{"n_head": 4, "d_mlp": 1280, "vocab_size": 8192, "norm_place": "pre", "qk_norm": false, "bias": "none", "init_std_o": 0.00346, "init_std_up": 0.0245, "init_std_down": 0.00346, "lr": 0.00101, "lr_head": 0.00619, "schedule": "wsd", "doc_mask": true}
Each number is 128 + 32 x the weight over the matrix's rms, rounded and kept within 0 to 255. Layers, rows and columns count from 0. Numbers have three digits each.

# layer 2 MLP down (transposed), 1280x320, rms 0.0398, rows 636-802, columns 200-239
077189148107146145118122108163128125119148097146144172161129144022138101077140083123112119164090104186121105117176118186
100138118153093126124149180162138155133150116124143139163123091128095103101101113128132115183142123100114101137097133143
139193117123092087139144139124099145129187083144102197082063127139158141119112177150090120087091100135162202154137141129
131161128135111116128102136150133142152142108155123103155115120131135125132138127169158146132123146129128136133115157115
201125092115138144132155155111153145062185104136195104130136138124200112171110150127097116160112117142129133123030151143
157113102134148126115106105074096095189124119065065121081171109146143135067061144114127132180144118102139092110115118095
115138134112130151120158088108182103187175103171097179088127112102156126151099145079108127079222174062099170126130144153
100150144139131125142125126101102141166093128120155151124145119127115132159134113134137087117094149102133142121140106129
068059143146131152130131095082112174164114162064110161100141076154111108108141145106161131195130146115162065110093106122
183164080132175141198146082186117200169131132131155144118102181092149106134129125105154107098164113141124085074111096108
125143131118129086136146104167140133090129139047099043139123112133108090085048157137089107163161123147208063173198172184
107085084075150111105131128136090119070136087100142147185107028152162078156058164137158192141130140132126152142139116146
127173101049115142163124135135109134103085188186098161131131127104220109083141153151051122033122139114068150110132136037
143116076120117196148095114169134156165087126099085135112088120156165152153055110060119156166202127092180077169178159125
090172135084133122130161115130151131137101073055134166131145112122148154079154222158119129102164142086122151161117141119
114216148168100154151135084214104040114079116102167171095200099127182139159168113099050128084125104109123094083126120145
100163104118183134165171108088114148134143093162211136147152155115101146126087114146121137098171144121066074111118118164
144103148155112092116132114102140153087101120134118182106109112152149124097125133124136106126107104096168168153119104111
097148125119120115167112119186076115194200144107099091106085110162156104161138085148141114202192146075127177179156105101
093169202146211128117149107140102148049111119127115211166120145115133148087095178136063140143176177143137167106189117123
179156146162164130139096117122155148184108070153095159134121101141078125155076117111187095071197145095062109125121064103
110214092135164137098142145122156104151208074152154135166049130108056117158123154136094076156104143154158067115139147139
110096169162108126126114107140177126138121090188149168144129108170121083154093133136149127168129141124141108137073101122
152105162096098106095097128064154065163133100132078169152121169137173153124109132122132113064104153154100166075129153118
218086145105117101139143125106116110095128105101139183143137118079184125124138121141059137101131140158093141110132134098
131107085117210181131036175044090107138153149133103093171114131137138107155105084102151094152134124072120186122160131093
105120126146138139133114102119115070136136125128107141146134136140144133133161115161112129103143137151152165092092144141
136013133166119115046119175088157070157097143119170160159108137140172110126129166094103135125150091128132167137147187166
135083141148148139147184165131103134088152091081126136102089126130132118151113089147097144142086202179159122111103126133
116179164210164113156120082140124117149163120111122159142111188094070107143120126159088141143110140153157081116123174156
081113155136078108137121122154101099133138118162137118090116139150132111136134123100140133105167166135145110144142083083
107136145063155135170090044145103153123131097106188107105166158167064090169124145138134128138197136130130151082188094161
126089144131151138123179116209113138141087043115128079163063115174118134155180135046127131108082147115097101155076115096
103130137145185155202090084150122145083129139110104182077100138142120072135117191096139097094179142116156085053124137130
153178169169111068067093077141107055124165131099090163140096133144179170114117139185150117130138131118129104126140081154
207144137176169117081133103124131147184101165110124106112131151094106154147073099109139133173114089119147121125116173073
101087150120180155151088135043152144158164081117127165115095127117103172098150071147061088093155074173129101108163170153
090134143125085075156127156155154116161124067117121156173169101143152122094114124105091122134149153136127121094115106137
102149122104150165113118098128126130138136126113139144142116113115108140163149127111125107107157130119141131137156133141
183075194097143103157126131109151133125121154119179203083108111148115097146137083147193214179134108143123169149108142141
090156165106108154118079132129161212178048102084138159156109153095117122196105112149140084111122092176104135100126157124
117137125134161131101078111107136170131110136126121131116123148165156136137080111128135139165145131159122139145090134166
255181121143111122122118138104168077122123151125109158107119137103178131137146162144127113125106181142034103120178151120
123132156140120077098128115112156123097173082139116140113184104114142118140126102167114102123127151114155174180071112123
164087174157123184137100063140047195073143082166189176157127119137117116064108093103137216096129162153098115181115069130
200131175107209106177137105160119089131147113130148127133103109144119149080101118152101105139164131121174118132132145141
175040151093108148156182109163155108116152106144183111090160172121134100077175169116137113085115129193123136195104137109
114124117143107092139160123090119140146125039100126108136094187081137143168138123172106167132133194169157144072099157116
068156106121123157141181168133071100159147115126183079125126139064138142162202194107095132188129164124102115155137137137
101080165103100089117069143146125132133130113139155168156139150126130147124095114087116163161130160117158058095092125127
151154118147136141123130095173126163140071174140145167100102107100081177104156119097148167102109082136158154127192084132
105137130134136131160083105105125218167192118155099155098082090088145116125163150092108081158115033119081108054089045125
141090137150184144081134133115080100135121124136140144160087106094161162093127100114070126137158114092137126141069161157
108145177153054169103143114160107119067096138167138106128064155087129122103126184084096140131098139155107126176095163130
133045170164131150172173142160151201141081115088183135109059109168192115091085117089117163097140159136150125095118150146
181149148097138129126106130149122063087157131114144117125128113110113147124145132176037115139097142099116068109098140147
138215134176139115106127139110140061141129080158098125124093144139083088203132125120129107158080142097057147149118108074
175102145093141108142105120144138110127156158107108106125078115101073153128156152103167143108123161101127096089127146092
162135129074135145074175113131121164104139130173149143142100096118071105104139077111083156134121149130118120059165172052
023092093103144146136163132133194112163195138118142151119142145155116140148119131103156101131133145155141158174156131133
082124134124151136101151172160121149109095149151162115141127130144124145081135109172096104153155144073086140173159159146
006160113174108141146144162182158124121155122097135118096121133136119162145152184158077150146125166109160112135167124165
102170115092122088079116172087114175171114066055116156151047112108123112173038104170165150105151074169099104150148100152
030133164110132118147076082195148158097129107101151136095145172171140130137131187150182078214135159142112152148082090210
081146164126159147105141160109113113119060144134097122129121142125140167070171141112132183137137114119108155142130137151
130115127099101120154161111143081131134144139126139183176085178151148159113089114137157141073112086118085104120114094116
172205129144118096060201108108116128117150071146129126152144191121191148164152088095124132080082149100104122159149205121
137052136142134137150093157146104077120115132093134188118080073124117115149179180089141126170187134092117157162128108150
108088120185129171167094146106096084137162160108123076093185147139138141068162125095136066161169141124040123114078141156
134086094157143162145117128125116148122107098089092075139136108133098110123100156079076115115143153152120129145167120097
146121149147132148060177112149163174085155109139103119151137144117130154125074122133171123083156151143142107128101100113
163179094088134159095084165128181078165123128078165157100183130089148136157111119157136050054152123127095145147098043135
143157154153181176172119125100132103133131125059142159129125110107145084117130113158091055151215168118099136127133157117
134156131076124204105051168206120092161108183174093097137167082157070119141040104094091103142160094128055158143171116137
117079134168126122142122125127211090116152112130158091128165152118141145139194142192149160148154149089129168110082168135
210137146078122132160129121092166128110155169151157072105119186141098104140180115204129129192133183188097180152129099126
121123119105132129113110099118102142120144131092088133094133151114083139130083144129133144148128146130142126142167127143
051119166180123130119158096152147116105129162069156049060111115125140136139141131150145182164175159114128123101117090130
111142118149158113084094105130132104118158058142135092149159127119147137073135154115141115119127105104113061130149134145
152188160123042086139086082153106117050155125160157093139107110107198168124113071151094111130058121127160124133108126087
137152116147107135121107161131137134163175127122073045105104095135099116110108096101198164169101110198121131181043166114
128149191142104067128129109151164067108151226142170156157102121090152126083061139076126139114140146130157072092120183092
114137124100133129149184121052144172114203157085165077078119113156116146123105114101103115082110112119150097193125112154
156161181104153162147141171131108103127107130190135137121154117158105084106127139141146122150133117129102049121102079111
096101147182108074154190096174134144121185084118110086161120123149125143114154087156071130147141072069177095122177133143
124184111151095070134109150120145110135149100158159137127076171101099159103114129143136071164172111121072142132061089142
146091169167066118181143102117096130152149101081145098114125121115204127086168148046131135188142097159132094086121074094
100070156152073099127110139145159148119088112163114078115185147129203120163154199123090094138100131165140136096127143157
095131114099114140158147113109102173100121119126124158165134144146140102086114111104128078143164093102121173183148106078
104154123122139102112075106096118139138133119142117125107070124127107145151096108097090147137110137098144105128153140114
149149153166105129125128152130143134127093132138143106153163118133135134118135128125155122160120148142130131113112136107
125185134139192103060123077112106146178143113142110094190117116082135100133144073113177094096165122144136133123130180138
177111153153151130121131112085129126196148100096135152056074162141106163129112184143110140164173121149151063141088117095
191132126159144120147123181139167119108151090140144156144153112102132116151132119202135061087127165108049062098171091114
172058095128159071132137139114199113044127087150062103141133077132177106120129165090121077115113157105105078146126143121
174056114161126176233121076089141136171162132135081108126141129099151135154149123138130149141087154118153151195085178119
115144114097153137139112095127129132110159173111128147126110136111126138142130120132121140094139124091129138139159111143
174111120128077099139130127167152164185126105190100068085077168117115152127130131138136110112155142113208067180151081131
094123121141127149123105131122124175094184109140121095114102077135112125127136189082103127148100147097050127088109118120
147116164140167115115135166124107148078149148111142151175102104131105148164148149097131139110152161159114127145095141120
080106120144058105137094136100152098160127083079131139127141127091146136126105106124232135156182103104184052164118175127
143151131158125169100113130118129099117134130140122151140125132133122108147107136135120113106112130129116135126130114132
134148151159106134127126140138154133141091122143138135133157110134136123117146121129135109158130131144131129135122131112
105169122097133132157127139115150149094185118109132159135115099119107112059112113092114098127172118134178177159154096141
082137133099099116116137118098126144149133070190132132132119113146181145057150114155106129173146145064145153169174097138
181124157136116162182160159100060132099055111106149219070129158100109132108168146137161108177092096049116100128158131137
147086114136131103112151111164110134161121115011109070169179123120129156139120144194185095166136078145201103116113108154
152161155118152152167145119149118133117115112075104104126133132132040106105076152130030089115119084163107113096095142097
142137144165102153125138145142139118133108131140144116142163116124145121103160105125142122142137127133124135131110150102
078189120179119154126124101184135122112123128087141132128133172156181138112071098127105128142090176041093100125110189109
101222103096150202105118129095162126125168117070129169125153155125193158155157144133144142092133172129171085116130152120
175170139103133151059101152081144091091131065075126115143160140098150114145171128138103119133134060152087157130047119116
132156107162148156062060120133146150111120107129120115115074085131092114170210150112167213167142167102117126115137149112
074104130079104135135107125110096181172192083088114155086158144125121110153094168151200155135168115129144133181078140143
115084147139135136144134123125112140096104115132105112134149116117145103115131123114134129148151138124127133128100129138
169131125160100133148129173146147114138130149134124107150150116119141126119137118124147133133137131151137130109094150109
128105135160091145206111118207135157156181139103121142149148103145131057116090077121149196094144108184066041189222107134
138134144182117120091090183106115099194196160184128111132111164111059157145070109139151149129107225143164147080124144138
092077136146140105161076035106166166144106103099118156154167138135148095185132147160126154129190116111097114100133131152
183083114117156141164183135092172165109131064083156163081151123148128133154159101063057122133111115137109129128158137149
061066124164061073102102112126114091153096103094121136141116140150132081148129106101070082136084159135176166155133169187
103132135120187175132076195180152099057150085173143142117175101153063136085113107136135097115198182139166181184095156185
125037199119213157121125127115098106149138149109088119115152147098135158170123155101182063253089123162142108125113066104
077122142139140106095089157138123133145140108092163110125127110120154130064112154160080139127139164139135076147051120112
131125136161179158164123109152126073176114130185092117194153124074177103150152091121134089188120106137138168147102137100
174060140103047114111115149144010103077123084142089129129107048158123097090198178143080189098111111139092174134111161134
156134130162098129154149150114171154150137141114139118120140120142138103134167138112129123127108110122119152126137170116
097130127104133127134118113139109127122146140120136146139109132110127136142149127135139099101127126097160137141153093125
177079117159116073159136128145065137130163167177139117061167129167105126111102172150126141068175149158177172115121124093
143086163146147106063168152098087143053044144096135139122213117078153102120123110137127146182190087113145146153113098099
062119164179098152088148070154102121109148105115129033136141104102148154178141144089139152153118130076159181060168083136
159086077095174169099140087118118101154137125080098090126108114146108130133160117102095096109140161134139141101104114114
102012132145148103129144146178075108167093100134144071090081117105124146172101182126138180139177140063126161133143110143
080149149146106108124122123130146107146065114142160105135124111134139117109164135160140128109126118088148107170134164127
125159210110132180165190168111107143070096170133130155151154123135134105105036116133110110158195122148123109095186138143
081162136126115141128125116138126099125101093123141132125123122149165125122171092120150117127127118094127104144148149145
042093103127127114122174099167186142113175123145115114089130095180114150137132091149052085116113113178138112177210109105
153145135120152153102109145142144172137151101104077199142156124096174144133125151163132119089117187183104164065108191135
103111103127068147142125154106083128154091147117130077159107148146115121109199159187165098059155108107105142093104127151
152131132113019144123154103189141144088103104123152131121035141124132125116087168125100027106134033122138122117112166061
107111121123120119137174169131225128149107127158110204094083131128180168100120164170209123132171161112088042113102094115
117107153110123111157146119136208133140096061166159108137103173148094125138124126132171171015114163165133174137163189146
118166067115113140148219100091084128145111134088111065162143088151046156149127130125156165173128220188118157148096059152
146085116132093086173145141139097124161119084152188182130137079102126183090174116141097103099140071106179100130089101154
141173112195093217100104162177148093114150137120187177119099220124124085112157077097075075131212188138104194171072163147
162102126132147117153092145175153142167086146152130161126131115159119092116037142091182146099170161107122202092108107169
137157124116094114125133122159101108151134040090129149147129127155123105061141135093135102133173163110158059119142094110
075167108156101173123109145116118134139201141096172148136136128119153123133120125109089097125104168122085151112113144179
173102133087229156068103140127142178179085181071093156163120096126126098141121023085121129090123099125165192094137128090
090138118161139101149150124171151114165115149103160139193142163103113108208116148117106171108086170135075052138091107120
155094122165162109139059130146147110192160118089122085153128123095084138120123125173097106095119156150132132152147118086
081149101121099105110111101154159119119152042104100094143087154113092106152048122164075136090096207088022103122110114153
162174116140126075138154124137120160144099075094134096147155112111090135113142123133113099100117113033078132172076129085
129143151152147104073098124135115201209106103107142115186109103156121126163186144139159120106114152097120157119080146104
182150163157164147112066107102141108133131151127083143111111158131102091109098152105173107151155191120195137078135098191
209133127145116167125109162127123122098119182089118136125095081102123170127110164135145147127124105052153097106114142124
164085141155117136151144085096086086137174180095123102110143108115092164182156105128126179102122255155134119140143088107
184123104145140166100148150168097096145104118203147090113211114101125171078109130122056142154133099116088156126141096100
173045194125038095113168143139106103190170046149116145124118116126105082070146134091067099161166077157134182114156074149
061098126120050136185122148173188141127138095142150135095199110131182147132101072068100183143154166140144138125033066138
152115120123138200131115095059137133125127163143092151115153138147145132145176102167110061069145088173135146085155114112
129091206140128122092158162122124094140108081108137168142126134171119108099110047153138108113118140084124163130100192117
149140136125133148106144110112162141058112168097154168107112084143125140154092109167169124082177148150217116122088112149
148131102164151145102139095128128114106168107152115108109165168122180116130127144125127090134131155130119167125127128122
119182083110117122069134151132114077089112125136146097177121113133148177153173146131145110143118122132131069112132166074
087086092146179144125134075118143115064069150134118186112154113132132074134103107170144097119173157153109175128151141093
128129104119125100168067141140124146161147224171142094139198093103096125087113212166162142181093170077135121095096109128
# layer 2 MLP up, 1280x320, rms 0.0426, rows 637-803, columns 200-239
174125135086168133122106066097112100117119130139079119089121182124167129159168135123116137068121118165133174126168141104
104069130105154155102110142142152107118116168098143088183210129074092116098147088092149114140154135154089051116114096139
127096105099161145136156102085123087081102132087117154103154154131112100139108164069090091089140130117134127146152081184
080135151104126082139116091116111121197095150112062138125105105124057145096164111118151128092135117118119129150230099114
097140167094118123127146139159172128087118144168178148185094159100105118191187136133106113052130124173131184156125134156
127131125146117113143087168145078144074085143090167093164126128148119127106160100162172147181046090181177083145121118097
172122103131115146137134123166095113109114122116075135153123132109131131158135127103124166091151073127149173137154121123
185194125082110121139116173173137071106137100201147080132098177101149137156139122139093111065116104145112177150170130120
071096168113091111071117160059145066112129151132094115128145090156111144121130131163124145155083127135147154176130154148
133123115137136159126095181082125129162116131213163213129118154120172152187215111118168132099083148110070200126058061083
162186152162112131171124135124148122185137184142134112074129233080089150098214090109102079092109120093117093104114133110
141100142202139129112120147115148125175161092068163119131118118144044136158118113095185137196124127165191123131113117211
125139163120129044108165115100100120098162131155159106140172149100093099104178153176130128082059113168108170092081100134
140079115178157144108097135125112104124166179168113100136116163106113098162100068120149131138113122170143114086136131139
135056116131158109123120150063170197154142119156103090142053169102058112095097140148217142163156132137135169166120131140
137123140148073120110079165166154110160122177082042132098117098128168119120145126106129131153080102168196173144131144093
113134106090179175133122102135080096156134136107143090205157154081089138158149141099102144118131143187087076107170134162
148111131122154133117142149066173124063081127137156140142173139098116152079146181098125151067074105164124091079113138141
143093059107062123137095155136129110211153146122135070101144108131127113171160074118170123100093104113133084148064154138
076120092091099120124153151136108113086122198122156094139130152126182137104183146147077148176077119154192129130143201141
121038146108091112154123131114129154103048195078094125100210115122202123069133132083138171081142104090080165137124097126
156160078051164125135149148099077127085133180067095091115105147059144155103158137132110135082127132133092152127193157149
109145092150140144161158130174097141088130160124172082095136103115078105129153137134134119175141119120162122162113094150
044165127141132145129090133173117128171130156132107081129120138149100119123118138118194110149137109108171132148121108165
134143184117055103126214082207142131147121119110127160090139117124117140095154178132099162090110135168124070136112150157
171150128090103090143142137154151182110114136138153111107127133092107117144090141101149124135129083087104097163178110120
123212134085132122214122088162124156115160129115081104105135135095090122143123100169149121114122143143147114123125049091
118145127123105113117078099116156126158106169154131120161178126124129124093151156119160133112176057076094141158142115128
144086096066108139105121180113137137089117156142125101116134068178185124127136154092179125085152126089087185147127097098
171150105110182130126147152108132140128129176088102143182150112106128154111128133139125124146090086129106171141101163176
094122115172147126085141159095138100102124118115039148146067167058190126106135144137109161092079123088150093174098139111
110158114097117119130059134048129095123164225112140158085200128086142130097103143208133133115163113144151154108199144171
150148113082087113061156182115127125179132147137142075151155121114145191124150080147108165143077109143101176176126123140
101102078082149190211158171135127180136113118151149092117147133128080086146148139081100141098127136124126140135128196107
051122112067094134175105151127109099101149122145128119149147106177145109108145152136123126098160143133119150136134089163
153155083092068109135174138199117129103113200139129107128120154148133092172103189071181187130088166084138140147110079095
152125106137178170124127085103125131082114207129169123083061170114106128150144123162178162131115114095124126151128147142
142099131118114095149121157100117120115129138143117091104143142149145117114135143138133169114088127147127096104095142113
087155062178136163109098106126092105156114076106065097158107146120175168132103183069052044078133117127182082094136116146
146116099117131114123165136126122038049188169155117111126144110162156125070142161114104150125135155074144123159153119124
156137113125076121172168142151102072136133151118153153146145099106100099139182154122120110078126129089127142106149129104
016083127110138132133116125163097174121127118165147101149106110161095101136101081084132123101157084132210149124105115143
128123100122153163173128113140119123170085163099169152162112171154108131128121162114134158116114117158074098098184154156
098153077078136074145160178125188066187132174090072094116150153096132127185144161138118055139125080100148139072134177142
063121067135055141093115128105130141140113138101118116128154166098133115166149140111138124099083113154068124138136119123
071202107160141085120070159111081130158104156110065145173081086131111133184085081115136148149140130084172122079163116164
147128130119154148118096130149142115136114211149111147126152084164108104101116139086150131126144068096100104186160086152
189106148151125105142072106119175134115113130136068167135138124220126104088074058127149110084134100137140125101121120110
162172078138166147140171122111135108131123145111083076116119113123127108149163137156128090071108082148117191155157146125
098089112092149148148149195088137039130196079112109090115140109149198103164125134173101062141145157121116086126057159133
145122151144127125112161140139118066107070135078116097155180147166118132129123101144156176109117201140183129203171203125
126150129085065135180129124141187153128145133104137112117153134162101099182157147117149129087093149147125127119187113101
155129076110167088145099150099152129188139127081103170147181083164125136149118057154151114123150112097152143087162114132
131194090082116122095065115102114059130167157158065145170189151077072151160133143145141098145109095137112128128145116109
084105112158123124121161129107128158172128126127132121111135135127144112137107129096225144124159139140148197153152118113
137068127079124142172134129162107172118124190097163124126157098121172147055135146125131142101173129151191128127159159191
109144127152088145132143143108123115111116116145139150122189144164179108110114113124096113129104107156146165142137120160
108128133165134121171103131104114121131110107065096129131152152137176142149117179124155112111144123130132131185084090202
249150155126107123105095122115047121078035146124065099129112109066172118123116121155096136105115105096118105086128130144
166130127118130138150111095092127105134172120106088148118127129120128122162119132096166132099099127167136110078100110124
255118140079138108130086117078107113131085146137125126151137121109136086124098101107164107085138090134107137140085138129
150104118149153178179131102151135066060133185187138114108200152165141122092208176086089103136112193084148143124097148117
202136090131122152117170173061094090152144139147104113129112090088126139109129105105066170041120096124131102094177177060
177118076105091096159121105148138134134172146115174134110152116129125105172087109134143081109113165145159106104118134124
120132138160147140105074141104161121120134139127114088092165079133109107164167126121106125154149152131184145117139157149
087083147109149168210089148140106128100094183106123105116113074152071099077093157144134123181176110165135138095126055156
097200106098126130110134115121154160141130150141102092152178148131140148108098064142107114069057130164150096091150140107
148181123058126083120141101144166148125090104157145170157072096113100141199100131156118192086080100145219133134179096121
109150178093123072099133142159134098146155177177161198124133165111143185103153062202183129134113084126165133115061109169
103130086124149111182052136098097071164103150126168161101121094169120101125165122105068127157120103112082140128137158147
077104148188152103157153115133076143114113147156104136152078148151120123112132121094157231187110132150156089108127188127
110092106107082067094128115145120167142131147159098104115127124157103166140124133077145171092061092131148098120120111140
127095120169117049146189082055160153102145072085184159140083165089176133089211148141154151085098159131177085108079141129
153167115090115125121126132133042140138119132128097159134092084137154097122076102069080091098108101165148092139181099150
037136104185139131118108141149108122158092104104088183143138074096145141104081125065136129076133094065139077108118145145
111117129117118125132127161126142069129110119157155114169115118125170135149167115126113104088132126125114149099064128106
202150086076140114146108172109089144158114101183100197170125131112115109129130122097104089082073093138142119138135141144
127117140129122127158147148105137121129121187128121167114097153137109118182100129130143165117153151152134185125098092113
107089100155193148132174163103157136197115142101114165100148130141055084122144199122170142124199137130100139152131142167
125117130095162123143136086108109114100091157152182209148140151124148126115148153141043098082155126066158148078219098155
138103054087181193136117138117109148144099064114075087095160116164086130155194120171115092128128098132083166144136078173
169106135148124121121021151186120072138053106183118167197134138117143084177163148166130114126155156132146144089128142107
100102058150115090092113093127123157138131142073096104128109121099157161119112117118109134101114136135134171129150160150
161146114063157193128060178090140107119106179138151150098134130114134131119115179111179121106109152186065151119094129120
128100146112159163136131105141096139127096172113126110149167115153155078174126132093110188072075159139171110144159169116
134160077086190132086099153132172111137131152171109162146149143118042124148076111201147110069116130102131169185137167160
151173115113176145140132117109094101134137169082109172143060101118061114101112060127181153120154118098143123150117140094
153124138134139126110079143162132082136128142122093100093136114095136136162136155137131165111101152183158072056127169177
151100145123113156142181160152148089128144142121158123150195141146160121100194160145166114096139129161104163143097123138
110135102082166131148125081120097107141118161126092135112085162154149076138125123107091126089135126132144128151169131166
120111132104058169205137180125127102092128134117145178081119160175107130134090185135101166134086123111115115134135082139
102133076131115104116106132152116102083076186151070120221143080143161108130145120086113108084101140131134171133170141161
051131104091125141121156076117085112149118199122098098124082152146127128090133144051136201150141089128189186159090168154
084192154115108173134097094115064149214124181106187162129104186135092148139131115162148176121136110183177182130118135145
088172140102125093059138194163123122099092110097183136139104125174120113094110123102113116119170120111102111092175098137
122083147114081118105141182129088118158118102154131098146132135159125133126134137132144109136107156169157130112069148093
089148142118183150120118126068104093079109178074163182202168102137133087122128117115123147109101109159064179087106173124
172136135082120106132141133160145065135095142103153153155145160112135152143130082137106120102151098163206124139155150130
115148090093088144165105088139152093188097097153103109076176139133159115093121086155120135133091076121172142106155130114
179150121113174144119141095156113142095117189169105137131109133191097107102178152113051113097066168154066204092135087137
146104089110146092140139111107128134085118129110125115111146141128128096123152123098121136090156152099161125122143145115
147157109087179130151131101128076126137138151102090094119091147165172088135095109149116118102142142103110142128183156154
142112128119124139114140124149079091172087153130132099126167146130149143195126152169134150120064127162071076100100157131
154106132151172131142114141164146113097106185046115111116156138099085105199110156114134142096106089206108094105096146130
066147082085138106079073105148161108177176161120080056186135094147146138155080116115089143074168148212154147130120107120
093180129100112149144105139091114129111113170229122178079058143145126103113143109052072176096116153124089144157143160102
103122112110083115113123148128140111155139180168155166132109107113220164170180128123214167124155140104172130129151112150
129153118085150112149120123131100124146124171111116132121089107149142093166085110127109104118140125107140148140184129182
172089124079157120135133138064126123130147160168093124146127073104093119134180156118143116097158079214166167123156080155
150058130160102048154144142153112129142108153180127089140115106109069096106100098115140137160122088135105163153117092145
109102099146129122187152120146114136170113192187120149145095121153098129119096133112159137121122178113166101147187097157
133129147103112090203207144129102120130136159113120129146181161129158141070056115120088065083121083141152127137125098161
170152128169156132115129160163144064087039216160111094178101109127152147090165099118042086110086129151124142099171117117
157183097110129133113139155133140089157130134117143156119095124144110146134134156139098079086123142122147141146197106114
083132116079192122138128056093116126122098122122146147115114144156109072135141141106090131091131138118121125134187108188
133156115095160122090117145058104099100094128144123126109130149117118178129157185139106079142122147077179202097066151120
122113118064130134174167085144137158075087099071131139110115067138202097094178147108111122120167030111114097187124096132
147104097136088142162107126118151109073090135075142107161048132113174098152119148128143139087198132069206115151103105147
118158129151116116113075119162096108158130187156120098180112127099113137106116159175192138118138119108133115121116119122
189174121081175170154164145095147156088163141176125127133130129119100158140155144163186184076164105120078107121120079106
149119117126077068129160070061109160190109195109113126158060147082194127196129146129137165135066076101095074079143089081
129209057136041105145138111137142140118135117142167121145084099138112089081127137152091189000157118105110137157137175148
190140114107115149173159093119153117107111161153101146132117158121106129206157104098173128123104094118121178105226139147
134127116105076117103140167119121176101152145054166158075095141213072121102093178125132176060138155105120091111153122163
100180112157202160158140123128217133168129181105158125131143222081128163144073070114160063153144119137174098136136095151
095117138072179129093082060115092116106125142146135129128099158131116122116086133126114154100169172140104096129146060170
166133123152107120122142181140155127115102160124120094141162113165124135107127137119115146158101125174106127138087164118
076167134112144171103128145122175121126097090068096153194065159063139144138151091092124135184088104120091108151110122164
120170071115090150182079108173170106207193138156119117120045126163091147146121129116137096090062156128107105093122166134
216131070068164115183109200109150110139111150140138210109096151114110093098125145135102110093134118168091075193086180134
076170159157065076150105179143149152122114131163141184128174127127136126133097117147154151125124098136129113153146127129
158238124095109153138108107076174133083147151126115180155175137167127116080163065101102082088105107193129096109121137119
203155086106143142113159143130100102114144148143074177158110145117144090134095125085101080117105117166152163128154093127
110109057137114089114024102144133104175151098113145114116105145110121135154204128110132136090058110157152161156081130102
183089108135148094141101143105110139128148181126113119144149128122122112156085191121092130116138158184126171100108104135
189153123092136159158113119102044080140073132101150143188137166050140081122138162111143182108131168094136145091077118159
103128110140108125166112113136107061112098177128192084098078104166075107134125096070129122148142069064167090174154088118
162125138144195114128119090154176111090136121134107182103143128113148121119050084085102135186100135141117107159169112112
089141128157224112145096156066138118164139154141101121120200137123130118122165091133138203166127205155118142148138088190
164138130127144129139099116119053115091137114118131086151158129133081107137127106059045121115083108137184204159155155135
137139088115136144091114143118040112121141180087100128125147091131159141123136128109089089205145092080108094133112082138
139097168125139101132033160165146127128113133161151189095127158089217124127135107138092110091135046071146109072154186117
109176133127161166107108122128149107094115186093057081127115213158137076168077144104157163139138156134094150145164143116
125093150080161050151149099077113152129091107132087094142144045135132145155125158141180176134055075092149072081172109116
102129145093096146106161114085099118097180114093132103148129128114146163160194126136069115139093095150147057147134150071
115102122128151134132132126085152118123110217155109113132129137065168142196103136154105153111110086160103187165135127148
163125128086143080141132108128156117126063126153052103128113126132112142124127129125153147106129085153189113148156106086
105166124156032116200157125127101084079152095185163102105123159151119152128143231158136122142139144122088070158120129161
160134126109118157112104122095119154097147101168084135072105088166148123050148104135130095125186110126159191110172171163
093146138093123164126182138097108124054086173172144152115116135157177121129148125071149159144131084099121122115120138173
170111149127143141150145169108116129120120205124180164129190106141166140114182147087174112134174065165219153150143123119
090078131123125181133099124110138092113146178157128165114101119133146106127132117118126139169129142231182116089179127155
115126105102111161180172155104138060077146162142102135073159148099120119087084105100102120147152104142121097145173123160
079103090094101100140158150130111120118123113122165123150119109128148143137148096146075121097121073125079138174126158070
077123130110155089147131083129130122138125080160125125164146209158121093109141109101115108126139164189104151137114121125
085142100121133126139123180147159149126099111148131165141111139138158101081101130123128095133137008108106147117101152145
076129127081127119163115094110153154118136127049113162122046122165124091193132139123175120103115139139178084120125145146
095187061116212149160107123114130142067103203109120135141097151138129155188106119157186144080106168119121090144095176133
199138122134211121092147125095083108123115172114102115152043135112059096103155177168146067099101088106115114136218178117
112133139121114057134124146202138119114121103102179109144091142132131108116079161090123170175114161062111100153134127150
126154060095145153147089103106150149115128177148101098116132122080143164125133210102125147135120113156120099136157076135
103114093125134114155095168131107112189136081148114120159118203073108120105149141069069138161080108104029144125150172109
084112155088120106196100141145142127163087153092161172132057102143062140150125132125119194100113084131166087123124125133
132092176157143142193112105121150169160149160096090150101122161124107071090101132125129153126129141125137177148108095189
160169156107076128153118167130113138170165121130122078131114147120138173133162149094129151142093116094140080127104100175
118128146122124151100189111120131112097110031080104154111070138163154151165130056055105094074152103183097134154163119143
090165060154124146198127079159129105149125145109038103073186154134169130132170161061114150136142141081095133094170114132